{"norm_place": "pre", "qk_norm": false, "parallel_block": false, "init_std_qkv": 0.0323, "beta2": 0.95, "decay_fraction": 0.742, "final_lr_fraction": 0.1}
Each number is 128 + 24 x the weight over its row's rms, rounded and kept within 0 to 255. Layers, rows and columns count from 0. Numbers have three digits each. The size before them is the row's rms in percent of the matrix's.

# layer 6 MLP up, 832x320, rms 0.0437, rows 265-322, columns 240-319
091:134119084154132134143129164144185138097185106168125133138094151149106145120150120137140089131122109107142147120085101122148088152146132157143129085113128162146125141115145115171125133129117123146153121125090119124080153123146130117093145108
101:134153150186117119112127154092143131144104077125125108148122114172069112138109133130120141121139132099114128133105157165133110125149148152115111130144110106151139140117116141113146129177159113149130120131132151107108125094155121120128150127
101:118115094172104084094142117133080131150135141124145134035128102163137107146107157156086155149122091137113117134137137127103143138130187082150115136100144137139109117107095160153137167100143119083151121118157122108148134100140138128129167139
100:132117160127141143136109128127146168106125123132145121161118117088096141138133169126123090132140120140074128162111118122096101137132154084104172109082143112134111127099091124089118138120175122124131095105138168135101101100134105078107126111
097:136095136119152105112143138116110142106145147108165119100140165161128121100130094133111144121127134144127126143135058151134161121120146106065116155134163171102128127118126145112150172106121150113109105113148087086106106094141145156120176138
091:101115146081130127160137138124153156096067159154126167094119126116119137139109088109114106168115139148118131089096113129119166125129134127123112145150080129133104137124098168135118131121130157144132163091106107165177102170107131122125115097
088:128151122142149136188111141149138111146176143147152148161106142142128176101119092158115098124106093100109095173120159111139081126103115110101153107137069146123148138134163121122100139117146128144173115130140125151130094104149099171138114144
096:155143162095134135140111121151158087123116156116111128159123129159046107115105127151133093084130119137109108119137094128151129136143122137149174115109127137114078105161122121151119141160100181132128099098140139174080100122128099131132169120
123:172149126141116095115134136121111104155115114145114105177122087119086126131120108111100147150144104098114134110137130101104156111153114126135130110148128143105124107177099132109103141135085100100111172129152136131095122163136091204156117092
087:104123141138134123136138114125122153172075119151141156161120143154108090116099123126159139128083128086142114149158141152171168109142155151149094107159174122105110083159143147129160112140124153171098115144143098120121169119116131146146155119
100:136153111109153107168157158128104145160101121138151178172156139086130082128154132117138127131108147112150120112127125145136104117078099111147119147072117122117100143133116108187089120110066109120143113074141175110098099151136157145117146130
097:116160151116121129151158105164136081171151120116091111114110125134109134097128126095124113106153118140107082111159140109141162118094153146135119125136105115130172106104147118140120178142095090164121136126104122129134099154150130135161136175
100:167173147109142132154058160131111092121168149148120119155116097116131108093159150122116120150174122137130149090135158106149109131160125129098138136109121135126100158098134146089151137122153093123158131124151104074109134143096153114125138106
095:144130144169129125117150095116122146154134125153138169118139205131099142085124127108117123123104120175108136131156104141129118156164101127134095152135150122130125164120165149136132095130122120096191118118149112128120146085100139090159064102
095:119142135128144184158136141127111112089111181132160143190157149150154128143121125107144160155110129179184158160109095149132132124120125122094120127158111142069144165146067116176080108151129097109097099145123102179136126119095077147097143136
107:142150129128158076138119147130141123120113098118143121128121096095117145116141112171134096142189195123121129139136148094128115130131117106115146154117122153164139148113174124130146157144153093147082140111136132141115080151143104152121152196
092:068154146118062135121125103139149101152099110095139181146106134168152063157150164120142132119117099132114151084128102099132152126133143165140138156137112126116129127147124176131148140119135156124119141132136070140140082143194152130135161114
113:123149119161121150122112103130139127106128166132113127109135111092115126120141182154137178147153125110094092071125133115130125125122083126124107175124131087155106125132120095103082126124126174177190114099141140118151111164130094135157141123
104:163136149139114126109140106123181103115112150099192145165134101126095108116159145099138131150125155161106135132138142111121142143099138138107084129151155127139130077164123126112091123109137119098130114126114141152111133123106156125146150112
098:109122147107119181133109105150102124161141100175162116107134139185143119130085165106116125159104150108141133133118119146138133153161171138115123158154124140134166139135136093156148132077101129172107111176108128136101127108133096092148106122
096:084125136161118169152125128125146130144119160122104124126104171113101081145123093146159115144126138135143082101129112110101124132140151139129129136097110088107128104105137098161139156122154069149161127120118147163107143141096089080138126052
108:145169102146136098089125115125118147128120132151159142102114134116117163137127161080085118117162140179157115138170114126119129124113109114145134116096132124181127128144125145127123146168078132120165143093181129098111113110135109115144127124
105:148114083142143100126110084158113137125116140115107065117136165135173125129143124109136092111146114104094133169168124116138080135103115149109141137132183095122135140113121116122112145120154180168188121142138159055108136128069129107080177132
102:128109125123131127114120125120104106150114091144127138144110144122131119133100128132173091100142131094117108147133148112148103108136130107132128133093166155154102136099164181127160092141128128123120129114142111100166084124152120141146119146
093:100156123152127106137105104099125123140133110151124101114112145167150143121130141096149104103137146178145114133110085124117132106113099121126159184123119108106133139149149140137109161141124130130102118116117165098127166125137146071121137154
102:100109140119106150140149156105127129120097163070113140097144129181116151177128103159115150133139141114102092090149145102094117139087121092123148097139187170123111108125127116111143114173168137094163159132177123134127076113145131144107132141
105:077122099165152123112119139167092163122175119086114101155122156128115110179134132107120115112138088126162124082094097094091141158144124171166113136125146115149117147145097091147098129134096125159177088120120134106144145129175168141141124139
102:136106151148186145170147106186074155150099161136086148125141091165134116115123112130148140144115108140104136109102114181120133157173179102129154132101102128099107125121101156140138135096107125112128137121154070102145116112145130129101132155
092:108167124104117130161108140135162092115138159161101129116191122167169165101143155090117130108164140158118143169143123118082103155131130137153117143157129085155117168173107117119127148144104157115164116133131097115106136153135108119095120181
107:143137137144132110092121105168152142116164149156094130144166228135146158145121131103163197105166104136101141107160157165121068151123085170120077134095145126159096174081111117154089111082134109152133143113129126148125146146127078151119128118
101:118158128147138149098131179121159153104131142083097116102128141144110108154134130135129135145154158132147131138135127074107122097151125128142141152141108154091139137147157093082137123111069136120118143133159132139119154157094112167115106158
092:139076127088119104089149098147181144136096129152120145096139142081120113161094138132103103098160133126173116113137121174120103141157089093124089098112170095099100139137083115141122170142112107103169147154123106113162132120125136089096092141
100:167133088111145091117119100134123105084126132181114124118163131110085111163097181138157139177098121117113108126133129134137118131091127162155133057110146139117209102140140135141095106103169092168096138128117122115112112095113157100146136151
102:129094067100147184108139120143136116136126113178105137110131140135150138170106156122157149165111129122115120153126099175120119118141171113114061082185111138123140119147104139117043107131193118098124146106107108093145152120089132117116153162
108:132089116107113102153152105132117158145148128133090099081136102063100167113108133124141143129110152106153118129133125120131063100127130135115141136132108171162120130135179113120086129115146124139159134172185124125122121137161121109083116154
102:110144088142107088162107116126117095069111145138137104135129141125159126150147126098099139076154120152102130116148147175098112125130144087094137147114170139168150072146068116121130123128122115159144149144138145103159101108127130139136136128
097:122117162070132119141131134095136140132110155142121157116153140117103116115188079133123082151153125130121115141147132104101116156177121129116150117115128146097112105102108134119117155102134126123120113118192145190119120109129141147106162114
096:123107108113117098175083132139152131117060152174118153131123109113118117149115133103088132102112157126144124083140158122115091140184128092124167161108137150165122130132131108123153116122142129119104133128103094153164091074127135130075123153
093:114114126152138099139147088106155135110123120156137128085119143100124135147152147127156128148125179119131135127147111123115135111149142124100130126139109134116160111098153146163142095124157111127093145126123139133161132134166157117128145142
102:122132161169127127150093139109116110110171163152115116132127135109152149157139114114125124099171127157145108149125124150150151108125133157110102143163158102137117101093155091161141143130145148157116156131109120089177081135118149121153122099
102:141135128153120126128158150126173132098113097094161124175132120125126125122120130115106153116135133148096141177136136125101125111179096111141080155111124168126088126147082096156096111135119102147150140136091093155128099134155099134121105190
096:085095153117114089084073128082160131142118127113145163122153101113113118125121126143094146089150140111108161126090146162148126131147098161106137163145110137095176118095097170113130149128138096137153148101129122116137114150131149107140127186
099:110091155102095076078130106094123111136099129149159140107128104142137144130136177110191083113149153116128145148127136140137072160098153145174127161139122163184105125116145111173137148107124104134142136123112140104152123142153129135153096123
102:122126103150184141077124131157094154141118094128113121149133124109154121142135123108135169120167114146130156134108076127117167149163121101124121110140126122102168129140147102134156063132095126161119088144111103119146128118143103126098119142
094:124114125163153133109109098145126094129143123140145103124139144109092182183104150093096129141152137140151163121151152172140140144150181124142102113098144137160099127111172115097130138126154144117172127108115136108106164117115119125150142115
099:149096123133099092144166119098091133140139089132119173127144168123101102134144143096103116101104143088141149119164149104099148157125125147113126142142134104135117109154116156120135117114133129129111115114172128092132112120167123131143111111
106:130106113142118168128111177145160086153158116141128142131132141129153153119073141147176118136118134102140152118095130108117093073115116140146108126116137096154087123122161088144107148132120107123104113096121094152105131185084138111190058105
089:144107109103121138117133126117108161183136093104155117073120109152141126137105117099115125134168141133128128106092125156114134122161082122156158158151122119119157104115115155087146136119146142138120094161160154160107114117110174130112120116
101:118108123138132144157109114151137098181130086173146084153090114084143133109144140135129144097120119125156092145137121109142139154122115153101117116153163125137134120119105111132113112150149148178142079143146158143159114130121137085160128126
098:116102145095106145131143141164104088122128148121169181157119115134113128134128147136103088118145171144153127162146138122135137109155138086170144120128153164111135163152108120082125165142122116112127111139144124132136119110136128125087157140
097:097146172113152092164125117120150136121098145098141078103102185140117136156116116140098122153101123148095124106123108114127125131180108117128144117133122127100115142106158132157098124154124132105104111165142086105133118096085121143110126127
102:073144150122076094109102102149129152155152107125073151106127121144174116096150124082152131137095128088153137092132142162104092117107127109166102069145142126118127136137132144102129120129151133106132103135146152151135168157136149166141121121
104:125096106148159165172130140164144121143146140123168131158138132119150140118160157148138139115156123102122146123133125152160135137131140111118126169133142117146128115104098114143103126114129106172126129124147131077083133120172135147087142133
094:119080160136127163165169121147126144116117086149142102112114129124140140127136109098134148149121133185150126177124099113086156146127146100107136141115132133093127149135109139144137131120167115103120118112185140136098154110178141127142156133
099:094126127142122150123156130156145121151080151136162144131097161131132111122104103064152132093154128108129140115152189122135154082136164140145132121116136167124100124102120145138159116135139118114135113139150104084139147087138186150136159170
097:118146118138114128108116171132120147127128116125132120165145179113093094138146107136125074092125120129139157117094109083168138139100112132135150137104137107138143141161160118131106126124120089097105117185129128135124140141161124146140174118
099:131120102109121192120166119131125078169124115141104092129152158152125115110057110155146156068117118105093102143119113171090145133131115186113129097164096103144132119081138168137140140133155134126093071172112129102147143111112122138112176130
093:145174107138149182122119129124104118132144141118133131133183114127139145150099120086111068153160145131137150089128163127154184163184161127135131135161145134139184139144149127135103147105134074148144134110100166158157163136128148143119119092
# layer 6 MLP down (transposed), 832x320, rms 0.0367, rows 265-322, columns 240-319
095:105123158126124137149146104124155100155146142150098128131129126133116104130123133135125085107148112141103121146087135117145106165108117142140131122107117134086140142128137108118161109104124088127122105157110109140117146128121100101087147175
104:096123138184140119137126113122137119116138087130105077147078154140101179141124167129143133119173098157156124127136130129141172122131157137110122095135113156095091143134105133147142138098102115175168089141097183113129124113141097148118101112
100:106137113165095122133137129121136126120119110098101111108098124194104107113113162166151148166119165124140133129095146130144117142157141166116118127131136146087115130146113151113095132130165147105128108130106145167179107126083163096136143132
097:103139139167132126145141141127113146113158125125120106120169113087121134113139125114111093110117144154125123099127095116100106137132163133120103109129087127137119110114119067129128161122162104118113065068108130125135125134125118101103128137
099:137142154188116102113112090104142115091135144146117092158112146178112146118108119121132152099055069113167126106092137138169167122171144075118136128120171139114113113118151101096097121135155121173148104172168149116150145097125130134122147168
091:105136144082138132143110127125120121160112109141120130126138102142135168124153129136134117158130092149114118140156127114122128091115140102145137091129124121118126128109150127174119136135171126125099155136167132145108122123168118170113127075
095:129135138106124131148130158133114137104132106130152120173125118137154146128117180093148118132115080118112140152106148128137107140164106117075122128101141130152134137160101126098105127142177120058135149136162115146114087102126118136137127123
097:159156151161102117104183081164178117118135132081132124086128139110119141153123174134113134131127119145140200091109123143082122119117121173182123099151115140128126131129139121157134133125142117117121154155148099073139141187143118158143110130
121:103142138119118121105136128155153167095131136078154135111103183118174155118142120134145122125100176117141143159143128146157074154150108141111131115139150106111121182096139107150147136112157175161159118116123138156158099101091146073093119149
095:135136118108162131122119114097130117147093117124130103111138110135078103113171140088174101116124125085094130123101125139148138078124145119168129070146133142138131127128151121090122154100111122151091111090102124128155102100175141148109149087
096:148136152145142146100072147092102127158089127114111116124128118113141175144160127147153157159123098148105166120096163116110100101142128145137126119092103131110106144151119092145110102154103134081151153127112168119096122118139118131133117117
099:143064113128175130088107162192123096106133111116140106114138140103099137129121122127093126088125165080153131124140108146120130139133091120115121185118167119105151128168135072137148128132094120116163129146133136111111154137137132153142137153
102:139136163147085128152066192116123068125125135118162171136143095135131128108162110136104115119120123114126157147129116100140135143113100137127131104117106143134106137073158106141127131122135126105132091114136096131121097143148164116138136087
092:124099113144135128156131152160149106114130172120140168194193148103131113134126104111083121119128169118127126115131145153113144101096111134130108115146122139118139142137181129137103148136116096112121145139162143104105131094134079109131123077
095:140127154150149122110096123107121113159110140114139127115138114144143122149133153170107125129129136151131148116133157078145113126140110126089140090165091128125169151172097166156149142128120136126117117104126123111157126119138180148129123100
111:122156139122147101135135185098140137156143125103146130154128120138115081141108131171110101129150163119149099093157122105116137117096091084170134174175116145117129091111165136139148131133105152099086139110126159131117145128089149141169120152
098:098102090114109135116161082120140136147128123126133121121137129104133130120140126143133112114115140148151143122102143124087139179109132140143161124107141111115157126123109167138124139082116141160176126125127169144113123148093137131089140139
112:151141147108123126146122116137105098159118103115141133143079099148143126182119108121128112120129151138123118113123110123135123085145122138140136107099133131132110110116096091134144130114109165097088101139121117106134140130132125121128124130
100:104148128181137071121112160127160128115157153100129157139114145107108100117122138105140140126128155151151106111164121154155131145113140134112143187095134119100127141106131139110145118116141117127139117126145124177153121134174121104128157105
101:132125086134093178164123135077168134111113144143120153147095145122153114111148152144125170105144102123167137131134118140143111136183112153103157120131129159136117103147126114144139143091095128107096076158143158135101150130140103143141136122
094:109137103152157135098114163151117141179153102090172115142133147105126143116086148167144081144103140124131129103135105076136127131061155173121107103137151129110144137128092158142143123109130131136140121069122173085124096075130113087111115133
104:101169097107120129172095152148128101132141098124126089164126145099114129128126163108145128146123129109138141167132078121150138095084131113141119117140166110152119150108099113148097136110155128177124100136132114082092126128153094093130167115
103:106120076153124082119108114123142136112144129135137111095147100081188116109120122109116142153108144136120071147119097125095130126150109144105146115105152065177144163142107103123100111120149146091156128112168148110080145147085162123123158097
101:106090154151154129142124166130160131143143123145124185169157086125123124152143180129157096126126139137130168155090155131142120088120143117163096078147139125117174152072116170124109097148106132132143112134133085082113125104108132120146129124
093:116144120154105093142100111107099153139142138150161135162134150145128144167128110080155128156137138128077107107110073142121125140085152090127154120127147090163107152116141111123177140118160117121124148162126138120115057124157141132122125154
105:129124095129153120093141132094117161091110117170132130089152197129128138154118136089093132147129096134129099135113142123126097133083115185117143167065126104115151110116125143102148149092116146186144114106062133162087129169121119122107093111
104:127150145169094138174127152090114092165124076063138076098109102097136113119148125144131151123131150126120135157108160126095113113106136113124151081159168142086127122120108130142120150107093094115075087139105137140096129153181125143088129143
102:105169105140114139096124112124118144109117118103101101109099194116172110099120151186149114131149142132109128126121104141090082107102126149114103168132151150164146173125136076143126135136153124144112119116115141122191151081098124118113116093
097:142154150122151112115150174174165096103105141157135140143106128125139139137103161133120107113151114137129096087135159126148092152125191123154111118137110122108130154153110138133162069150169115140119131115119123114097140065089133098119082166
106:113115090126133076095163106166136137142178169135120106084174152144146170111136116102123131170124125142106097185123144139095145137137152104138072117132124115168090159105113130159088120149103146094121088135103114106107113148107087125109091137
098:119130147100117122119147191104115146176136091125101122126135091180145124177100130135126152155106108109119144122086150126162150138133130137137144150113125095170172096108136079117125135128125097146098157123125123087126097130157144142101150130
095:193134098113155126096163145096160092108149122091095124109143120103154140132148138139113126161092128110094139120166098126127093141121119132104118142148166140127164144128126133108110141150153119130168111132156126141130128143112122094121092114
099:131128139122145133132105129120108114114134121129133190137148172121079136190154116180127127117082119131138104157121130134134184135124101181148131147117155070133157135148131171107114167104086094134130106113113127121110156096111105121153141142
103:136110109114129146130152131099127121121167126118111086101085114110121149113112166165128129131088101137133075123137113116136094154132121144149080149132092093125066106157119126153121081126136141161098117093135121076102143086123137125146122154
107:139120150127167134167128096092122143120133102119148122113133150097140138138114092139130155175135117111142105165145164161158142127111122154128084123138184100078145124151134080106122135081125126143100135108152143104135165130110070108137124103
100:137089157150200143118117121147169128126107124200157099145127132122111064140102103118085159129130141106102097125129100137181126156114158105166133108139090139101092156125133131107128125135124140159140105101089103111131103103127104149103142143
099:148162183124184113118141164132136129118113110144187124106167113119137142140123111116114114157145115119098162161119164130098173130134140109130144156121101125140127124111131130117157134128150127117128142107152138121103099126108100127145146150
101:157170158108114077112117184128155145091138121134119149147111098119091117141116117115120135153116098113092108111149137104109134174164148114116132184138111161131133104107131101108129106115081109111122143118131131171149185128137142124131110102
100:165097109132132132140114091105126155095087141148106140099129138117169100128175139128107120122123137116118100081139167094185093134131129140133115098103143139089130106130118131176163106088103127141148110130125120103125131158110122124150102114
104:144112120165135130114165133128128110127120125132092128137117128126109126122170144165137109129095125140135161133132139089085110102136119121142118149134143156167141139136079129127115102180149132116147153113164142117174122127114122121173098179
095:113105105109110130120153136088116131163164109133122130098113155136144144161126157105176132098144139143160113139150108141158111102120151139147111139152148143126124144117132167140146158112106127138131114138143118137109152159134126121138160157
095:126135103130136139136149093112120113155121129159106096107093124161128137110111147141093090139151160126103138105127139158131105134160096108104142115164107108132139104149153121137152121148115145155128098142119208125120135134116154076108127104
098:125126085129087134127100105124153135115130075135133113092100125122144124115122110085134136140152126136086127121155140163143136161142143145138117184123159157107073119110127103162136129153081085134136150140127149108098075092116111140106127122
100:124131151105146123149123096129132142098162135155158140170135113153136139097104132108139121154143093119124105114089129123132167113145155110167111104085128120159101172119137140139133160128145127131127100124100151138148154135136137119136100158
095:140107079149160121166139148146133112133111113153118120146172117114090119072119136116101163129130136131085115110135158149109119140172144158139140139176145069109122155141112144112144116154160156122139137121137146168097118155079150114158104126
098:149122144081100112136119122128127170150103137113107155133171119090123111141151164157119114125104089122152153155134107096132149118155133101151158168127134135166101128186143111133079124113129152102123124101109187121124104086118160136115145093
111:090120110154161131138124175125110107132141135083124081157137119089133173151150126153111132131132092130124133136092162143130144085126154100133147124123095101125143126122118126144131159126144106156157100143111135144157126132160121162144103070
094:110086085093135128086145140146121161191123082118149127079170097139116143138103128120123148096139110131096157110159147115141131118132112121113138127126116110183177141105151113093167140168145149127115120111131116127129144125139175122147124101
101:121118108121134132142082115113149130180144101117118102155122159125105146122121097144117149112114086116152125109135067116141156069124113115129115115105155140166172143159110090146138146129122140159140137138095114117122127146096121094125104125
098:143135093104160119157125110119146096090140172141124153166102126145144133119109092115129159110140134137084146148105148107178135160166166092079139133103147154125142118156136111155128107101113139082128144137129138097094122122120154144142162152
097:092108120136102118096131140137092100103096143127106126170176103127140145128122091137132117143092099107146111123127118104097100141130104152125098136149124165143099140103154150093103145129079120142087109130171138128132096140127121102113121139
101:125163104142112140190137136163081136113138108150088117126166118145130120119125141110137097143078155144109106149140173156107087133146149134120126086129097202159125178138109146132127126098100136142182154099146146152145138126139166154138083110
105:147133145149108120121121123143117102133132190115092202113136147123133113113147142083130173130141128120112126123140140178141101152081123140100107130154149142143145145119143110115069149165138142134085096139158088104074147100120122137146154121
098:145131158094091137137153109128129148143137125100118112099143104159145143157087149142122140100098098166170092137106133128114143136132145109130125083157142107119152124137151155156120156110160117128138089135120136094136121135135106137126110143
104:125124091143128146102117119149104147110122167147145105134121153103142114119109150106163135108163181128154145156145126110159140112115115141165146126134141127153107108136119130128135099110091124148124091131117153113084119138170103141143119105
095:124149107105080143132133141114114120165121162095142106112107103126132164117145130131120138137096098178102109140108174123121109131117182128137116163142149144113112126140118152113109092133123139117134096169144160121154130148127092102093111141
099:117160116109114118130106144193149112114129145142131117124120125145091129114144107167121105119144096095127085127099154115085156167128138156099161145174082121141102124105134174130121137114116114166147147145098125119073149134125149151137112136
093:136143112120104117107110141143108100142151111129129121123129132105123140080146149145123143115118148127107149146102141137153170133111110107132130120095119110115131137162087105158117126113164151144133135152124085105123122161138112105110147123
# layer 6 MLP gate, 832x320, rms 0.046, rows 266-322, columns 240-319
101:137113148148169089121110131126094133169134141115113111119105145177115121102133105149087127130141090121133165098128104129134190141084132111131146105117138131130101136167171133152127094113158168117122156100155140078110142087129138106154076100
100:113103120113130113136150153113113153092142143110122153127155124157120095106112131158133140087149120103120115185075116167109088113160130194134128130139118112105187148121137121138121108078122103098102125140095114098142147138088130102131163132
106:111148113172138120113118129137114091174172134143098166130143122133149132129124105146110147145112127151181087097113131131135119167132120129156084165165123089141131138204112096190149142119069161165134132133125120108160157127122176157125153124
098:087075123118123126133167157125166125092145155130134097148168152158132134108131148119113127128131154073121145157094101089147087106129117121136082131118169121077123118131147102141093139127143163137132099095137148121145103085102121145121134115
093:117158132123118115156076125079084083177178110163115104113101129176171113140126137141103103111122054127121143157156149141173121099121117072114099146135163085144126100124118087150191119089118122088169108145161129107098128090185122150118108188
091:133106131119093147106108156140118106108123096110072160079148106140102118149118107127090113107156126125167135092120155125152140121141124130165136140103158076111135127087137134145119103173131098111117166142118115104193173123124132129104163123
097:147154146121079116112110119187155144163108072148125132115116102113154124128145148140117117088104102132134118131145190076142139120142142160143061127165121106132121149102143113136165124107169105107124180167125116121162171156116132148137124110
131:160108130120141151160123101091103109174123111171115135167142095142077101153117114123120161100136075124126117107131114127131183111135117131118116160125093162150124109192113143099140102154110088086096144173124132131081143135164100173137151117
092:142123156124174124130163171076156125136082140136123153164156107127101150116109152117128161126089102101103127155153140133154155112146147118132128109155150076104095145155120139162111107132121140143117117157129112122107122074118120152111139097
099:110072131137080145164130134145142108098131115126119099117081119105145137118130120131108133111147105121119107099147140087099113146136163128143163117136119102145098119102147138100162162115172076097113122156108117103156147108125132143132121134
101:151110133146151119091118146059133110091141112164152112174157115097136138144178131165097110151136095154148186140131111133134107145110126087129116079133130137102133138159136134122141105114112157091174149122136081117166106114110111130029119110
101:120090127136127083113129103132122125111126133085130093122130071129111161144138110163126121139084120153099118154152135096104131141069141111124140135163154117101152126196116132141101084124121178121120131120114154172109118122113128147114154196
086:096118108169147089139140157159130100124185116105068111127078134119103157162118139103129148126124145115085124170160124116157139139112128158114104130117117117141151123174137094126107114131123120110099122117114121116137100142172129153140143126
097:094127128127132121126120152086126100143122159109158112125125117118099105105091142148083137153124120112040145190172148142145134145118120148101138155150174146152159104171132143088128126126148081153116064111117103130136087071112138097136154137
103:088107142070087119124144138130111176118132071118119156104163107144123157156106121104142111090091134112128143159114076110122104147148113133122090139110105099176154120103101157134160136139144098159203145102136118149107143094118112133136101136
095:119159126090068139145131121167141091148100094148114132114124094152161117162138141116097142124171102154132143111122144091106161121073133142149121135126120126134134110171112138111147138150122151118175150168118128129145079109141136145120159124
107:130108138128085126122087112121161106105130148146129118139198132106106176126094155144132130141127115105100161175137109123172134170112116094114110132117123118096109132147152117095146121142156105131141098141136124122119101089126110135123120135
104:117142131160126082139093123165145137098116123153095151125086132144114144093151129133120122121109142105185112117141123169105128103088128134156138145110141136082125154093102140112149127132083119114151164140125113119143132119148112153134129130
098:124153139143109141152137107140105093172103136162150116153119139164123163115104131125153116131104148126167102120138140097116144156127167130118122144110110137143122126133114099132138112146109173135136135143081133159113066142145094114136079124
092:131172123148132113076146125172100091056115159137121156098072088190100115157106153169124115090115126106124116088147107102190119138126158134152112109139138139136082129186143089119103098130134091116118124123113125118123129143148136090143122143
100:140103137201151107080114130120128117134134116122153169136143091110097113101130143126090165098087097136119118089141112128110103165095095093148129142123149118146116126152100131150113146164082166095184110118155123115101108158157130118150124136
108:143132137123143201151094160190124132148100122126075126141110121183083127140090116130096137109118106121113133144112102127133153158156145132113086089135138121151092141172127119133109070126146134126147118112081134098158104111117105130156151191
096:089141169136128132123122167103101091112138117103138125157123119141115137143116120158125158092132157124092134113175121142133126169147119138174146140104148133115099128124088144139129114180123122153107170161122136091100077161132139147149093136
096:095130152169140147157161125109127131106129138117120151136141145110115138096135108145143119123130122076106087161172122116164137197135124097150134173116152154099117166130131115129128152204067078113174121153163134108109116128116133098105165139
102:152119133103074152168145139126173105171109108155137142128148129095126100120104139118176088142113114116146137165115151141150111114139111123125144102095130171087140157077118097150116150172123079070144155115121138102129145115144106147152137159
111:172171213128132123138141151142181098146110136125116105123094108137135159100108085170129146096123114121088142144159168169150126106139122084122147113167111122109149122151135133139130143167144121103090145141147108132119111120136121130108157082
102:094150123177116133086118115136118139120147124064125130081141107125180128128123161153105156148160136162125152125113145111110098132141147109116122121137139116172112116106148078080104108123144193137171125158155121101135107082080141114112134108
091:124110115140181143144150114138150145143116111117126134164105126123092114123135146149139094153117116120141143107155161124143116132102146152117139081118135126086157107101116153166104110130117088114129151108124119157124152059144151129127092085
107:096149108122118163114148116076093099132126156115115118149129082137121120110098135160104122123128171130127092118152076119153146165139146129146165145170076127102142113117113109135127112156109141138143124175064146108127125117105182117149137120
096:096132105143135090138124123142120106121109132108152124136150144129150153103119121106132160125136160148140150115129106099131179137166147126125137129108130098150111088150142108110137061105123164150142060095076174122154113113162147168139146075
095:128157146172114111136108148164100114135190134114155128165112091183105139128098121155151135099116136106060124130144117147133151138136149144124160158142101119139160151131133166149161097099134137108113110117134143123067122110131137182128154102
101:126141133076107196113127103135143095156085097152142138102134135121100119152117124105119143079141087105125107150089114160158099186132108167113162149128065138112121149124095129183100132116141139111122095137108100107135108124088122112143147128
100:095115139130131141110150122106133132113159116124116119168135128151167181114146137126128132139170125187143131145135109147121105161139147123155116141107147134147125131160157114106153094136122175101147130092126099093122157180105172128140128132
108:111140145071155173075144149152161158132088106142139113145116131158102136111098152144133142115180136121126144167096145153125120128152115136076159116118119144086154111117121148172114175103140100117103137116115144112136126137163124148122148108
099:083136170143108143100192148129109126193154112122136174110105100120108145096124171124113132131107155113158133146125113127154109159153088148147140145158158119139102133117115131140141164135152156117105133124156102111118108128141119136152144128
099:091139130117116125146080129105123115141114124107137119134159127162106139137134108134176114148130150107147131148162147150092159116087115169133137126110157130126110189150135149138122135170087154135127113107190164113096151121085143163147145114
098:114132146108088154116153160128117130140201114110154123165150154106132141067108122163152114155156116146106110151153124160120131121074140140138091110128125064098124157122130130156099179120114116127154119142143099126120118128125129105136125112
092:177123159172119107182115122106130131113129123144100128105140107068107130148135120159083123113122125181109125127132151130179135171130123072094137111127132135095152132129132078164089113107139102124129127133137178141119136168126135117151132104
101:111063109119114137133112107122093135112124153121142104150133115106124162120050161154110169119147114154165110105139097103138132113091153151158107122146106139160137155112145169135136102148102116126134136090166141114096152097164121157167146133
116:161164163160132128113131152164190128116122115113148140168161111122144120087144136108072123150108126140091117150129139110108119147150087110149091128115118118107084122162087089155101106147113127108181159126098110131166106100143105138110115126
094:189104124136181165149124075125118093174150170123126143134137078115072106102150159105099138103148106095156134103114124122145142128148127148133143074121080155086117065145180141106149130140178136151101100121117132160162117118152141091145149088
099:094140124089126145133179150151149111130114140159145109187180121119087152132059110156041086167126102123120154172125117127152143108137159144131125080144135134102125114154138114125139122133158126098119108129152144116089108130138153123153129139
104:158129147125162129084110136130124168120088114132116122151155109105143141119136142148099143099151124110183135140154128113118124133106109117085128119104123141107110105123102162154105049174149139148130134111155126164154121062148125132098138164
099:171124133095116160132146163128163103122118113124104148135141091194140138082111121193119130133123110091108119152118113086099135134111093103127128080166155104119080108114091138152106143176094101128123121112154129171137100090127121107126132126
101:131100145144149114169151130113118137172152109098114138182116160162144156131151112110125123091134116142131150129105120157170141147107152158160145110075146089129132104128139136163137121141114165138173159121130176109106110122148122138118150101
107:129159151141132137104127102164087164097105091139118151135138107170153137092151145125151114087089182100104051107105123116141124165139147161108089120096145137109142143113097147151103136143100160127111159119139134093140087122111134102117133103
094:137104141124159125104134136092151167161117084107170129109140099094129141087100109133119145137169145148162159155143136125121112140164089153169098143165108090119133112129118124085137107131135129107111137148142138159083139132103133181117114110
102:108116106130133108138114196156153099146126112135126127146113110094126104106129146127126143123097104065112120142165204149158091105160150180141153160118176104116153117145073103124135159114151138128158154149167162116142118140146077135147127172
102:132123124087151119115144123139128142157151099137106104133136137147141142132133179137160131162105129163097146102117159141135136128106125143112118118102119087097096171144131119131090087138106108139125143184109112125143143112134150132108135107
102:123127200147114133137106152129186157115150131114139141118095119097109069106100149154133114137144059109105094123158138124136122117114101110170120096139148170158161145128114127136129102111132150124117133140108087127073116104136122136159065126
103:152083155112133190055119115112199148098119144106160133135111111104112134183104123117123126123122136132171112145114094100140135179120169133152160125129152099155134092090122097113126137120105123109098121095088110150118127097141126115117134122
105:155126141157105146086165141123109142113138110129139093179129099086142154113119085126095142107137129144111130155089133175113148132122143125137118094070149115116144160154102120111136149129126114123129132150129128138153135110107089146116088124
094:127128105103124123099117122160166166110131096150118109114136107169123118133105175131130148108114091128135166144117110119156120139119142129112103095143137140112157081175112159127174107168137143136117124091135125146131168125071125090164138147
100:119143137120159127108153171146162077143094068116139127171114140172146142102124103130097126112138133113139134106108165116107161134116148157147145131105143142072114130126099107157140096162139127077147108113159121092145135101173144121106132132
095:130136091090147134110132138118154082138112110123117152127141190122122126148097104114089092100152117084095097155101153131154104153075121112096143123117162063129147084169158104116105117150090134119125146147103123131132140117180131149106149148
100:161140130122112110141134128112157108128138146119095090124157137133114145106109089137105113103122096119098089153106194136125167140144133150089125130142109153113102063137133127149089092108123125116152101114085129109104115117129153146130143122
102:174110117132148098125099145132169098139127076065136128159101104167135138099164144160110154143081102131097120137141131123106103141126090105118148101101155125114118138169120096137107173140132157071146126130122091046084067118152135117130144154